{
  "positions": "rope",
  "attn_scale": 0.125,
  "init": "uniform",
  "init_std_qkv": 0.0332,
  "init_std_o": 0.0,
  "init_std_up": 0.0332,
  "optimizer": "soap_variant",
  "lr_mult_up": 1.13,
  "beta1": 0.95,
  "lr_head": 0.00673,
  "grad_clip": 0.5,
  "schedule": "wsd",
  "final_lr_fraction": 0.0,
  "batch_tokens": 65536
}
Each number is 128 + 32 x the weight over its row's rms, rounded and kept within 0 to 255. Layers, rows and columns count from 0. The size above them is the row's rms in percent of the matrix's.

# layer 2 MLP up, 640x160, rms 0.259, rows 68-89, columns 0-159
size [ 92  90 106 105  97  97 108  99  89 107  91  96  94 115  99  95  98 103 125  94  94 104]
[[148 129 176 138  94 142 123 141 112  76  83 131 138 134 115 115 141  84 134  89 166 132  87 109 157  81 110 110 139 111 136 191 142 133 122 148 107 160  67 142 106 153  95 112 182 129 154 109  95 147  60 170 133 177 161 208  78 125 132 104 161 140 105 181 170 133 118 127 137  81 105 122 136 137 136 181 120  59 209 137  84 147  76 146 126 120 115  92  99 186 175 119  77 123 103 176 116  80  84 155 145 130  53 157 154 146 135 165 101 109 133 192  66 156 101 112 152  84 112 149 123  94 120 132 152 101 102 165 174  92 133 133 146 130 191 172 146 156 144 131 143 116 162 148 108 142 129 102  92 153 157  90 167 147 131  51  88 164 149 144]
 [157 131  88 144 138 129 121  80 131 104  90 148 128 240 165  87 133 163 156 138 146 118  91 160 160 111 132 160 125  87 141  73 199 160 152 137 107 123 142 117 190 109 145  79 191 143  81 134  74  98  94 105 171 141 178 133  94 117 143 127 143 135 150 151  94  67 137 156  93 151 113 181 127 144 158 102 119 197 144 125  66 219 122 103 115 128 145 153  96 108 136 160 126 105 172 112 119 178 137 119 119 106 140 136 178 188 114 196  98 149 102 125 138 131 111  76  73  88 100 166 153 140  92 125  61 128  80 158 124 118 120 104 109 179 144 143  78  97 122 113 159 143 111 183 152 125 120 147 165 132 134 142 132 103 131 100  82 166 136  82]
 [151 144 172 152 175  98 129  89 143 170 136 128 183 144  77 158 127 172  88 145 120 189 124 136 137 159 179  85  72 184 155 128 116 187 157 166 176  79  64  97 151 125 175 140 107 181  94  79 139 127 101 163 128 143 153 121 113 132 146 151 133  42 163  77  55 217 158 111 108  97 142 120  77 115 112 117 137 142 123 138 118 103 108 135  13 150  63 114  77 104 139 129  92 177 158 145 166 153 147 130 110 110 152  94 160 139  98 118 124 126 128 168 101 158 159 146 129 119 149 114 128  57 129 110 159 111 126 116 120 135 124 116 161 147 125 144 106 118 100 151 146 131 137 159 126 123  90 127 169 138 192 151 142 115 177 192 139 131 131 135]
 [124  76 103 142  73 148 140 179 108  79 189 153 151  98 172 148  97  93 110 127  89 105 155 122 194 183 165 119  95 204  86  78  97 125 149 179 184  97 177 120  76 123 141 149 148 121 106 148 105 121 157 187 107 140 108 172  85 101  83 142 121 114 107 151 139 126 145  96 132 163 103 163 160 115  97 125 135 134 106 110 124 115 125 110 148 103 153  82  93 158 143 100 124 215 129 188 174 124  79 118 130 184 143 151 109 131 107  95 131 133 132 128  99 104 147  85  64 130 101 109 103 157  72  81 135  78  93 134 177 148  89  72 154 139 149  73  83 135 156 110  89 142  94 126 101  87 167 169 113 111 108 166 115 124  97  78 102 120  78 110]
 [ 86  96 143 136 154 131 148 127 172 137  81 139 123  83 151 108 154  98 112 121 131 159 150 145 117 126 119 168 113 142 108 138 105 125 133  74 136 165 135 144 126 114 154 151 137 103 156 137 128 114  73  73 185 108 161 221 120 136 183 144  73 103 115 109 131 141 168 133  79 114 137 185 106 106  74 101 160 124 129  67  30 163 108 140  72 162 118  77 127  97 119 122 108 124 119  95 118 129 144  72  90 113 126 152 156 155 142  97 152 135 163  58 114 125  95  95 109 152 137 122 176 171 211  87 152 141 166 110 160  89 114  87 226 114  79 119 142  84 142 113 143 142 110 154 173 183 101 134  82 168 183 103 161 117 115 106 100 129 100 164]
 [115  92 127 119 156 115 105 120 104 137 129  97 170 169 159 110 106  98 150 168  79 121 137 106 169 172 123 108 160 143 110 137  54 180 137 137 157 173 108 149 114 177 173 201 123 114 128 147 160 129 158 144 121 194  99 100 102  87 188  97 156  89 151 119 107  73 160 107 106 140  95 161 136 118 149 133 178 110 132  96 131 173  37  88 137 126 163 115 152 161 185 120  81 118 181 113 145 154 161 120  95 176  87 127 139 152 125  81  65 131 110  67 120  75 192 104 178 134 101 154 149 121 134 138  77 157  72 143 106  83 106 135 132 123 146 149 155 111 147 157 113 179  61 107 168 130 143 180 104 129 106 164 100 129 106 114 192 167 111 116]
 [159 114 138 116  95 116  69 158 155 138 145 113 144 171 195 160 104 132 127 119 102 124  65 100 156 164 146  70 174 193 123 170 168 171 193 158 165 161 135 162 168  78 103  49 117  99 134 126 195 121 145 122 110 130 173  79 100 121 160 136 119  94 181 151  83 119 156 188 184 124 150  68 147 100 177 161 102 168 120 112  82 115 159 171 129 116 132 122  97  67 113  83 121 123 110  95 113 202 156 133 145  87 100 133 108 185 151 108  77 117 134 194 136 136 117  89 158 129 136  99 140 134 154 104  90 138 120 128 202 125  97 160 164 128 127 152 156 126 130 104 148 152 116 123 148 141 119 212 116 131 120 156 143 157 125 126 117 147 118 183]
 [101 145 107  65  62 174 100 122  76 176 153 109 102 123 146 124 163 172 217 128  98 131 179 168 148  86 152 115 119 143 127 209 129  53 151 176  70 119 160 188  94 129 101 169 133 163 137 174 112 134 128 168 191 125 139 138  99 115 153 168  86 139 167  86  76 137 188 166 150 159 129 168 110 135 100  75 108 151 148 147 120 168 162 134 136 121 125 127 100 142 178 165 134 149 130 142  98 146  95 111 128 126 142 138 114 160 146 151  77  76 108 131 130 139 134 168 142 100 178  79  83 135 150 116 155 139 123  81 173 108 125 156 145 158 120 128 150 147 118 166  84 222 144 158 122  88 143  94 100 168 143 170 112 163 144 176 120 151 136 128]
 [ 95 148 133 160 124 161 140 130  97 103  90 161 128 190 127 153 109 106  96  72 126 119 187 125 112 101 106 113 127 129 140 135 150 124 127 159  37 145 147 102 122  97 140 111  98 165  71 157 134  96 146 147 174  93  94  97 105 150 189 190 183 134  93  71 121  84 110 125 121 111 158 109 117 100  78 169 107 134 190 129  83 130 132 151 156 183 185 134 183  90 108 115 131 111 142 166 142 136 162 150 104  57 145 127 148 135 140 148  96 149 144 197 155  80 155 120 132 136 135 122 103 126 121 104 132  80 149  55 144 172 164 128 129 245 132 128 179 107  98  96 129 138 138 101 185 157 132 126  67 116 141  83 117 149 167 100 112  99 106 178]
 [109  69 156 138 102 116 138 132 127 169  91 135 131 120 155  74  94 175 154 156  92 140 150 175 154 153 159 105 117  95 143 132 172 158 170 151 122  51 131  68 139 136 134 141  66 130  72  90 129 148 152 139  82 147 137  96 126 132 162 147 104 203 108 174 162  94 132 158 160 108 106  81 110  76  79 133 167 147 106 123 171 133 184 185 143 170 140 170 126 125 106 179 125 141 117 158 158  89 132  78 131 158 150  81  86 132  99  88 163 172 137 130 116 186  83 115 166 149 118 129 130 102 130  94  91  91 183 118 118 157 171 154 136 139 116  33 180 146 145 123 174  68  84 143 131 170 142 138  93 120  82 106 137  90 143 164 102 145  83 103]
 [148 123 132  93  96  93 118 189 108 132 115 155  91 126 129  76 142  58 149  98 128 141 130  83 174 153 100  82 143 115  85 161 148 190  79 153 136  93  80 114 124 111  54 114 122 148 135 192 108  97 184  60  77 188 166  80 181  62 119  78 133 131 131 122 115  79 132 141 153 156  97 162 133 124  81 185 147  91 150  95 124 128 163 164 128 150 139  99 110 100  95 140 148 123 127 140 108  87 203 162 166 185 125 105 166  83  74 117 152 131 108  85 154 171 172 144 149 112 101 141 120 169 119 194 106 127 117  81  92 153 116  95  95  94 116  95  99 126 138 117 107 125 121 121 128 118 152 156 153  92 168 121 123 137 143 162 192 125  79 106]
 [115 111 121 143 132 167 143 129 139 131 114 129 102 120 151 134 132 104 123 135 134 175 124 129 130  97 133 159 201 198  91  92 128 199 155 135 145 122 133 135 138 151 129 118 103 144 173  85  89 173 121 129  81 153 156  97 173 130  82 146  90 158  87 140 119 108 170 160 128  80 135  63 142 160 172 101 105 130 127 151 141 134 180 154  62 128 132 164  99  78 159 139 168 113 143  96 142 129 169 191 135  58 106 105 159 103 145 120  70  96 115  85 134  87 162 157 129 131 151 150  97  89 142 152  90 126 140 155 119 147  87  98  92 102 122 150 117  80 179 217  95 167 121 131  72 102 161 187  92 189  76 171 118 161  90 138 153 115 196  63]
 [123 129 165 178 118 113 174 136  97  98 135 121 173 141 175  94 132 131 170  65  80 195 118 155 140  78 107 124 158  58 136 150 175 174 104 103 131 160 101 187 176 133 141 157 110 158 126 137 142 175 134 137  78 169  79 101  88 141 151  97  67 103  97 157 122 110 106  68 127 133 146  91 147 142 147 184 166 166 113 126  71 155 130 145  75  74  91 191 164 113  70 112  81 117 194 180 177 122 140  85 109 169 113  96 125 113 147 129 130 173  99  71 100 110  76 129 141  64 131 112 127 114  75 104 169 116 139 132 142 144 107 106 151 168 156  77  98 117 106 163 114 125 129 118 100 107  91 171 138 120 138 144  80 140 140 149 133 147  83 106]
 [161 114 102 125 116  90 175  69 145 121 149 159  86 115 161 139 221 232 138  95 140 113 150 171 161 106 125 148 101  80  63 112 162 123 120 154 173  66 128 138 145  62  97 176 126 164 167 115  82  87 144 132 138 136  89 145 146 128 140 152 167 215 116  93 120 113 100 104  92 160 120 132 112  87  71 172  95  89 151 134 138  71  94 131 134 137 105 101 115 111  77 128 181  87 102 165 137  32 144 152 129 132 140  92 119 126 122 136 136  91 130 131 134 108 137 127 159 133 128 147 173 130  83 134 120 196 121 106 109  86 132  88  99 128 145 176 160 138 166  98 161 117 118 148 103 148 196 104 143 135 153 140 130 148 107 126  98 189 103 157]
 [133 173  81 139 136 161  89 108 143 112 208 176  69 162 141  69 118  94  93 142 135 109 135 133 157 175 154 136 108 131 122 158  79 152 107 191 156 114  98 114  98  86 132 142 175 140 128 125 159 108 132 106 187 151 115  81 170 148 102 102 135 143 161  83 139 120  99 162 107 100  57 114 126  76 130 115 129 129 181 118 118 103  75  62  99 103  66 140 108 105  73 112 129 107  94 135  83 137 154 174 195 131 125  38  67 156 151 165 175 141 137 126 106 144  67 128 130 102 142 127 169 109 160 159 173 142 124 108 144 169 116 130 142 160  86 108 162 160 189 141 122 107  89 116 149  73 109  99 102 136 100 143 150  95 171 154 101 112 130 189]
 [178 125 160 181 114 154 128 161 138 116 193 106 136 109 111 149 136 100  37 130  95 174  75 139 138 113 178 109 112 146 156 136 170 120 187 143 112 144  95 169 172 110 126 119 112 128 128 160  99  88  66 109 137 158 172 128  63  40 164 115 138  84  84 135 130 155 135 107 205 129 127  90 134 150 207 124 132 132 148 142 166 136 169  96 121 112 147 119 142 163 159 111 146 134  41 183 122 145 124 186 161 113 123 128 130 133 150  84 124 137 125 171 166 129 108  69 146  95 153 108 135 121  91 149 157 132 125 130 134  98 160  92  71 125 120 143 137  75 124 116  76  75 120 162 177  63 151 167 133 173 112 147 169 123 174 138 138  88 165 117]
 [133 175  98 139 103 180 123  93 169 109 124 194 105 136  61 141 110  69 164 119 123 109 123  54 179 131  96 141 158  96  91 104  89 147 116 101 143 140  46  82  57 118 145 116 170 122 135 110 155 156 135 107  82 119 127 134 118 119  76 110 123 203  66  88 126 121 143  99 119 100  99 139 146  79 122 169 148 112 193  81  64 165 158 149 120  86 171  70 146 188 115  83  96 113 147 106 126 174 116  86  71 119 115  99 180 158 116 134 120 141 163 140  99  97 162 129 132 102 109 107  97 122 121 147 167 125 117 133 140 138 107 111 145 106 137  85 139 112  98 138 115  83 146 189 131 113 153 141 114 211 135 126 202 130 145 112 150 125 137  71]
 [154 107 167 178 122 141 131 123 151 103 121  80  89 171  92 132 138 153 118  78 115  98 196 120 159  77 156  92 107 165 154 173 172  54 137 130 134 152 116  89 116 138 133 115 156 124 178 109 155 176 146 125 134 136 158 160 119 163 171 136 107 131 100 155 160  99 103  44  96  78 107  99 113 144 151 125 152 211 194 133 152 149 108  96  73 124 120 175 173  95  72 145 143 112 151 131 126 153 101 128 175 177 144  24 128 147 116 105 144 127 158 175 132 143 140 131 181 109  91 148 110  83 113  74 120  75 121 109 142 114 138 124 153 122  78  95 202 165 146 143 105 132 116 154 119 127 130  84  79 128 100  88  94 166 110 173 128  81  99 110]
 [169  95  89 173  53  92  81 130  82 122  97 179 181 141 178 121 133 111  54 125 105 116 108 100 137 161 118 121 146 152  99 133 124 105  64 173 119 124 101 142 151 140 115 134 150 108 140 135 113  93 109 155 153 167 172 163  89 147 145 120 117 132  96 108 124 105  75  81 137 110  75  93 119 173  90 109 129 182 161 160 102 154 123 125 103 154  87 123 136 122 161 100 168  90 187 153 132 127 105 189 138 170 121 156 118 201 155 115 100 121 178  68  54 100 126 117 119 135 164 153 143  72  92  94 220 152 132 107 125  86  57 137 133 132  78 118 144 112 183  95 109 158  73 152 145 116 115 167 119 160 151 131 115 109 122  90 176 133 117  89]
 [166 170 119 115  77 148 135  97 169 130  28 143 120 118 140 123 140 122 150 103 191 154 127 186 111 109 133 181 132 135 126 131 138  52 114 132 134 131 137 125 125 141 205 108 157 152 164  86  83 126 131 139 149 135 175 154 138 143  91 124 102 118 179 104  98  91 132  99 167 153  61 113  65 151 143 172 132  58 109 149  91 142 160 165 174 170 118  98  69 143 169 171 147  73  96 158 104  53 119  94 101 127 103  90 108 156  84 103 129 139 129 168 150  98 145 131 165 147 131 139 137 160  98  90 149 112 181 109  78  98 194 104  98 159 145 132 129 135 113 110 121 104 155 184 146 117 172  95 173 116 140 187  87 104 187 108  98 143 123 102]
 [155 116 120  73 147 167 129 120 158 141 112 136  81  90 136 113 129 184 112 141 167 145 128 112 205  84 104 155 113 181  47  91 121 112 161 154 127 152 112  82 114 119  93 139 130 161 141 125 117 129 137 143  63  44  94  97 122  92 157 134 123  72 102 181 108 130 150 157  95 172 142  95 196 175 167 156 137 111 121 180  64 175 162  84 146  85 175 113  31 129 138 167 140 109 112 164 129 103 118 152 135 111 138 135 154 104 128 152 102 137 107 167  96 143 175 156  93 139 128  92 130 136 150  95 186 106 165 133  91  87 121 105 173 115 155 118 133  96 148 177 165  99  97 137  84 112 158 152 107 123  98  97 149  98 151  72  79  90  99  91]
 [136 118 120 108 127 172  79  46 105 199 142 162 179 134 101 125 100  96 102 102 142 160 135 118 158 127 124 183 126 198  84 132 128 136 145 181 149 106  78 149 121 190 118 165  83 149 131 119 125 146 150  94 107 100  91 150  98 102 111 170 136 102 125 115 139 111 205 103  56 151 150 137  97  88 101 175 193 165 149 142 113 113 148 183 136 137 100  90 133 132 102  98 145 151 113 109  95 133 141 130  80 107 104 135 104 110 105 142 133 187  69  37 140 123 137 121 186  81 124 138 153  76 177  80 152 124 144 156 149 103 159  84 106  77 159 113  92 134 152 135  82 116 125 156 120 181 108 160 156 135 134 117 164  75  95 100  62 139 129 164]]
# layer 2 MLP down (transposed), 640x160, rms 0.218, rows 68-88, columns 0-159
size [103  93  96 105  97  85 113  89  95  98  97 100 103 103 103  99 107  99 114  87  95]
[[128 143 120 126 116  72 151  92 157 160 181 124 189 124 117 173  78 123  96 115 200  70 122 103 106 145 121  70  85 135 168 164 130 126 134 132 117 163 176 157 147 139 154 117 117 162 126  91 123 197 109  81 151 131 186 138 157 134 139 175 121 112 125 153 146 165 126 100 173 191 144 134 100 113 146 113 128 134 116 107 174 106  56 245 126 140 126 107 108 123 110 121 101 135  75 153 147 173 141 119 138 135  65 131 135 146 126 168 167 114 167 116 130 145 136 113  77 179 105 136  95 102 193 163 137 112  82 213 102 209 146 169 101 104 104 124 146 164  79 109  81 101 133 133 158 128 165 142 158 121 152 131 111 112  68 136 130  96 126 157]
 [125 137 107 107 181 111 127  88 115  98 168 167 144 116 146 141 133 111 181 205  78  88 134  96 104 148  89 110 139  82 128 107  82  83 168 121 112 116  82 104 133 153  85  60 116 110 142 117 136 158 162  65  75 105  68 136 204 141 147 108 147 104 141 107 145 113 140  94 152 152  57 134 105 126  83 119 164 131  99 127  84  97 128 140 125 106 141 157  97 103  80 101  73 204 142 114  83  54 174 100 136 155 127  60 141 128 140 156 103 140 117  83 157 100 153 166 134 141 147 173 126 184 121 176 144 105 165 141 142 148 105 169 144  97  87  54  97 143 120 108 160 104  92 108 170 184  95 103  83 144 156  85 114 131 130  96 138 101 144 152]
 [107 149  79 158  63 137 131 117 150 103 134 172 145 122 136 137 162  61 165 151 124 110 143 165 110  68  45 122 152  83  92 156 132  81 183 101  65 119 174 167  58  86 142 109 126 137 168 105 124 113 102 112 118  91  92 124 171 162 111 110 132 173  87 154 112  57  83  87  76 169 139 168 124 127 121 182 125  68  70 171 106 116 118 105 172 117 154 148 114 126 111 123  91  83  81 115 100 133  97 140 129 118 147 132 158  73 141 166 141 131  81 112 115 117 129 121 103 147 141 150 114 156 135 206 160 136 107  92 107  51 112  84 135 110 135 145 152 174  78 162 100 128 130  85 143 131 134 138  59 107 147 133 156 135 182 126  92 155  94 149]
 [ 80 152 165  48  83 112 101 107 123 120 172 161 140 126  99 155  85  93 133 122 128  80 136  96  89  77 143 122 145 202 162 101 176 106 119 135 159 106 160 120 132 165 144 153 169 116 101  84 108 128  68  85  85  86 154 142  95 113  88 105 116 118 135 159  83 162 108 104 109 113 151 104 135 109 190 153  89 136 119 109 111  98 115 134 134 129 106 147 138 115 129  72 111 171 139 181 104 123  99 105  94 207  85  95 162  87 153 140  71 131 129 153  83 106 134 144 123 166 110 140 157 106  99 102  92 120  87 197 127 128  97  86 109  83 123 161 122 127 125 164  82  86 175  78  99 134 168 136 151 124 137 137  72  97 108 133 106 111 138 253]
 [133 138 191  91 157 125 175  54  85 160 145 159 100 121 123 114 146 120 181 137  77  87 157 103 124 138 137 151 189  73 153 140 123  84 114 114 154 105 172  96 177  71 112 156 119 163 115 137 127 128 114 127 100 130 135 137 167 128 158 146 161 178  92 100 139 102 102 126 139  83 144 107 105 172 127  87 130 139 173  86 146 146 169 149 164 160  78 207 149  56 140 135 115 130 108  79 201 159 149 185 175 136 132 101 106  84 137 121 139  33 153 110 110 171 180 106 103 106  86 180 126 138 171 191 116 133 125 155 133 130 164 203  96 161 169 135 163  90 120 143 144 143 103 136 132 143 121 155  89 115 158 138  82 109 103 122 157 162 113  97]
 [112 190 131 136  88 147 178 133 155 119  95 182  98  57 127 128 118 128  84 149 125  88  94 182  93  85  47 121 129 126 132 161 158  89 124 197 133 148 151  98 155  75  89 101 130 151 122  79 177 126 178  92 144 101 139 100 117 158 128 131 127 164 152 147 113 148 142 108 149 111 179 142 102 185 131 137 102 103 147 145 138 169 138 140 146 128 118 152 133 111 104 174 147  92 124 144  96  82 113 174  69  95 131 149  94  49 129 200 185 121 122 170  85 134 187 135 145 172 156 132 112 115 124 147 112 107 182 170 150 146 133 130 129 149 146 167  80 113 108  64  74  91 102 150 180 144 142 128  70 108 155 117  68 152 104 170 121  59 123 118]
 [117 132  87 123  87  92 142  99 107 106  64 120 146 138 143 143 101 171 176 103 164 205 152  82 107 100  93 121 141 106  82 105 167  83 162 146 152 150  93 144 153 101 140 161 176 180 166 105  70 139 115 159 129 127 112 122  88 113 173 185 134 119 144  96 135 132  80  60 130 166 159 148 200  79 126 183 104 133 131 107 151 160  66 124 133  59 143 125 106 125 174 175 129 123 110  75 152  84 145 133 134 173 162 148 149 159 112  94 117  84 183 112 140  82 113 172  90 130  88 134 148 121 147  83 115  80 164 125 141 124  71 140 153  95 159 153 124 133 179  44 120 111  93  86  71 162 142 156 102 121 128 111 167  85 129 132 115  96 152 125]
 [124 151 105  89 126  81 152 139 203 110  86  65 107 123  86 174 101 161 111 103  93  93  85 103 144 147 118 170 170 140 155 153 117 132 124 151 116 102 111 160 155 122 143  65 168 190 150 141 150 142 119  74 175  92 118 101  93 150 140 124 128  97 114 181 158  90 132  86 141 120 183 121 123 145  67 178 152  98 155  80 141 162 127 119 161  95 172 196 121 169  84 101 133 102  73 144  99  76 129 106  91 155 165  97 164 163 136 129 130 152 155 179 156  94 170 148  91 121 154 160  71 123 134 175 164 102 161 114 116 123  76 106 176 125 153 166 140 124 104  63 122  85 193 107  85 140  54 101 110 136  89  95 106 137 145 157 151 131 151 129]
 [198 115 138 137 141  77 108 127 168 154 161 131 169  69  72 155 148 148 106 173 100 144 136 174 153 137 116 146 107 152 109 150 144 118  73 120 171 161 115 104 131 110 126 120  98 185 154  90  85 121 122  96 166 153 161  99 109 131 148 110 142 167  98 138 132 155 159 127 102 105  90 126 193  77 141 165 112 139 139 116 177 180 147  54 129 180  67 138  93 164 117 148 154 129 127  83 171 177 132 103 183 118 161 121 141 139 106 130 163 133  67 156 133 140 156 115  99  88 144 166 170 146  89 135 118 166 117 137 162  78 133 122 223  93 119 191  81 125 136  56 143 122 129 150 144 115 153 141 100 135 188 166 147 101  78 170 176 116 200 131]
 [118 162 116 138 120 182 155 116 129 103 163 114  76  67 129 149 133 171 134 187 128  86 114 149  93  54 176  81  92 111  97 102 135 145 176 113 123 188 119 134 136 110 117 158 145 155 123 146 136 111 177  39 127 123 197 143 188 101 108 227 162  82 185 129 104 101 129 135 113 150  83 167 151 131 169 169 155  88 142  78 108 161 141 204 152 126 145  93 107  90 124 116 126  63 172 116 126 177  99  65 153 126 145 106 142 112 109 114  99 125 138 111 146  90 185  70 100 131 104 182 160 109 128 113 141  94 129 141 114 183 121 133 139 148 122 108 141 123 111 127 164 132  95 132 115  98 102 122 115 118 133  61 120 163 119 148 106 171 116 189]
 [130  60 182 116 169  96 152 121 126  72 178 155 116 149  97 173 147 151 145 134  81  80  80 150 144 142 134  83  97 120 210  90 192 191 187 149 116 145 123 102 122  99 101 121  88 150 110 127 128  76  75  72 154 126 139 111 142 119 111 125 151 125 142 104 145 108 122 116 184 120 104 124 132 179  58  93 139 169 136 146 183 138 164 165 117 149 126 131  99 110 171 106 107  98 135 105 118 150 133 154 140 123 155 177 128 160 116 122 166 113 137 140 167  95 142 151 162 118 114 183 119 107  67 125 115 139  65 101 116  69 102  85 132 165 139  78  99 138 116 169 104 164 122 118 115 139 133 129 188  95  95 140 125  99 191  58 187 110  60 180]
 [ 91 122 108 131 160 148 159 141 158 148 138 114 145  80 126 132 132  83 138 154 135 127 145  76 164  25 148 133  90 119 111 107 130 105 133  96 142  73 156  42 179 103 175 116 142 121 169  78  74 144 142 102 134  92 146 102 125 102 131  70 139 134  90 131 150 135 173 124  83  76 106 136 139 199 121 130 100 110 104 111  84 117 131 153  88  85  93  64 144 137 187 139 135 179  92  70 154 141 117 112 126 129  84 176 125 124 132 144 137 151 152 100 164 111 127 173 126 112 119 106 165  76  91 120 133  81 174 122 142 185  82 138 149 137 150 147 112  98 149 115  86 121  81 149  94 148  71 124 164 178 111 199 148  94 116 148 117 138 142  25]
 [114 109 160 103 246  47 166 107 119 137 117 109 168  99 101 128  60 171 130 127 141 121 110 116 143 143 135 113 128 213 114 120  97 150 124 107 172 153 192  60  78 135  84 141 129 149 162 111 100  85 103 118 143  93 152 136 117 124 113 153 172 129 117 145 112 153 160 106 157  97 154 178 138 114 133  96 158 101 177 196 151 193 191 186 156  96 110  96 128 110  75  99 136 100 201  75  84 141 138 115 113 169 151 128 128 127 139 133 109 113  90 196  67 168 130 137  88 128 198  77 154 118 162 171 105 135 121  72 151 142 109 127 157 107 140 139  96 113 143 113 159 126 136 121 156 115 123  93 121 112 152  88  97 125 115 117 146 132 112 139]
 [187 157 152 113 101  96 109 158 146 148 103  74 116  90  98 109 134 145 133 129 150  99  93 115 182 115 152 157 155 157 103 110 116  68  84 101 157 137 112 102 107 143 126  97 116 136 140 132  71 150  87 122  94 122 162 106 226 118 138 100 119 128  93  88 178 114 145  99 104 104 106 107 151 205 167 174  65 119 139  28  95 121 107 124 108 101  61 108 140 123 112 103 137 129 114 111 118 144 123 125 134 144 111  94 130 146 136 130 164  99 100 190 145 170 165 119 144  56  56 121 136  49  63 143 108 103 183 174 126  72 133 162 118  93 151 124 121 135 146 124 182 115  96 130 153 189 139 106 101 152 123 185  91 155  80  85 126 117 134 146]
 [ 83 167  74 128 114 134 132 107  70 136 151  91 114 108 159 161 124  70 162 104  74 166  94 120 110 123 118 137  88 121 120 129 136 110 133 162 113 163  86 181 103  97 149  66  60 183 132 133 117 119 167 165 163 174 138 109 122  79 119 155 128 152 101 185 190 105 104 172 160 163 146  91  95  94 105  71 142 172 148 148 120 139 131 146  97 146 165  99 150 117  80  92  86 154 142 164 124 182 107 135  96 137 184 115 104 126 106 174 148 153 129 136 203 143  95 156 154 123 150 209 185 181 115 114 140 111 138 102 149 172 212 128 128 134  81 102 107  99  89 109 113 131 128 185 166 140 120 167 155  82 133 119 149 136 136 111  74 161  74 122]
 [ 63 150 115 137  91 110 218  67 118 126 182 103 159  90 142 124 152 134 149 171 155  71 125 152 139  92 106 126 109  72  76 132 155  93 120  99 120 133 128 133 151 140 168 113 128 127 212 158 103 156 138 133 160 106 119 106 187 121 120 157 135 172  89 113 169  56 132 171 115 102 187 152  75 184 114 151 120 126 175  75 120 128 101 157 176 149  85 142 130 128 190  96 154  99 114 112 143  97 103 162 158 136 126 176 142  88  87 164 165  85  89 124  62 138 162 142 114 126  91 161 151 137 110 143 157 117 153  92 110  95 109 178  99 149 168 110 141 111  99 162 152 144 146 122 196 122 171 105  81 100 107 113 148 151  82 177  82 126 164  98]
 [188 159 130 100 156 119 113 164 101 110 113 129 108  92  95 105 147 164 139 119 164  76 177 178 134 159 207  98 166 131 128  55 140 178 154 173  82 102 170  78  84 125 219 177  96 142 160 141 172 145 136 146 134  99  97 119  99 139  98 123 149 141 129 167  66 104 193 121 137 114 114 147 130 143 113 160  95 101 126 176  91 171 115 134 118 115 144  97 105 100 182 166 160  98 108 150 181 123 159  88  92 152 147 158  86 142  88  89 153 160 116 146 174 143  92 136 137  73 148 111 158 129 185 153 148 105 108 144 143 111 107 172 135  93 134  87 134 155 148 132 116 190 144 122 103  86 112 161  97  87 118 112 177  69  84 145  67  84 145 124]
 [135 114 141 132  93 131  82 176 107 123 142  58 102 146 143 204 134 187 159 120 172 118 157 156 158 142 160 150 144 146 162 112 152 107 103 117 108  66 120 122  68 131 122 101 126 118 134 134 113 163 158 114 148 156 138 124  88 122 171 130 182 154 153 124  95 157 145 149 172 117 158 134 109 168 118  90 182 150 104 114 133 120 100  47 142 162 202  99 192  98 134 178 146 140 168  91 130 159 122 110 152 211  78  87 191 147 117 134  98  84  80 118 112 127 144  94 102 138 175  81 116 153 171  83 120 148  99 156 109 180  65  80 152 114 114 190 139 187 117 110  96 156 131 112 127 102 137 133 103 147  47 100 161 166 145 115 157 124 117  91]
 [151 153 189 130  96 121 127  99 135 111 120  94 184  70 133 173 123 145  95 159 125 118 106 126 151 111  80 131 154 101  99 101  83  91 101  88 122 122 177 107 191 128 153 153 147 108 149 100  79 146  86 122 127  94  95 121 107 171  77 138 149 169 164 146 169 107  70 119 112 164 157  93 172  89 101 155 139 142  82 168 153 125  78 133 153  77 166  77 111 127 141 113  86 111 109 112 112 130 183 118 194 156 164 126 117 145 147 116 145 151 112 141 116 146 128  98 155  38 193 138 115 101 195 122 182 135 185  63 114 116 129 198  92  99  92 141 104 148  89 146 141 121 111 142 123 145 108 104  76 139  83  90 118 170  96  94 164 104 205 146]
 [107  78 123 136 140 116 146 119 124 141 230  93 145 117 112  87 152 159 133 146 114 108 150 162 119 112 146 118 129  96 134 148 182  83 158 156 150 160 139 180 140 114 154 158 129  96 123 144 169 109 102 135  83  99 132  89  95 142 223  80 158 111 113 109 146 102  82 178 118  57 157 100 176 124  86  82 108 163 112 115  97 116  70 151  67 154 169 124 154 149 117  55 154  99 167 102 147 136 137 100 178 123 141 130 146 116 147 135 105  51 107 164  98 131 135 110 124 153 117 118 181  87 155 125  91 154  70 120 159 162  86 132 136 135 135 174 120  93  29 150 115 105 133 132 130 120 170 183  74 121 155 110 203 121  95 144 108 130  99 142]
 [ 66 130  99 118 200  33 116 143 124  75 218 153 190 138 118 193 176 117 152 133 162 101 151 131 161 154 152  99 147 145 130 114 135 147 146 177 121 136 116 160 107 124 136 139 142 140 160 143 154 150 160 115 135 103 144 147 117 101 110 149 127  94 135  67 168 122 139  97 118 126 120 102  77 128  83 135 142 164 106  52 177 133 108 140  95  93 102 184 128 105 132 153  93 106 179 135 108  73  89 117 134 104 106  58 134 153 104  96 130 123 117 138  91  85 144 205 142 118 164 109  76  93 153 138 131 114  99 131 135  93 177 144 192 170  70  84  96 108 144 144 138 161 143 105 136 122 111 123  93 127 156 183 124 125  53 157 177  76 148 101]]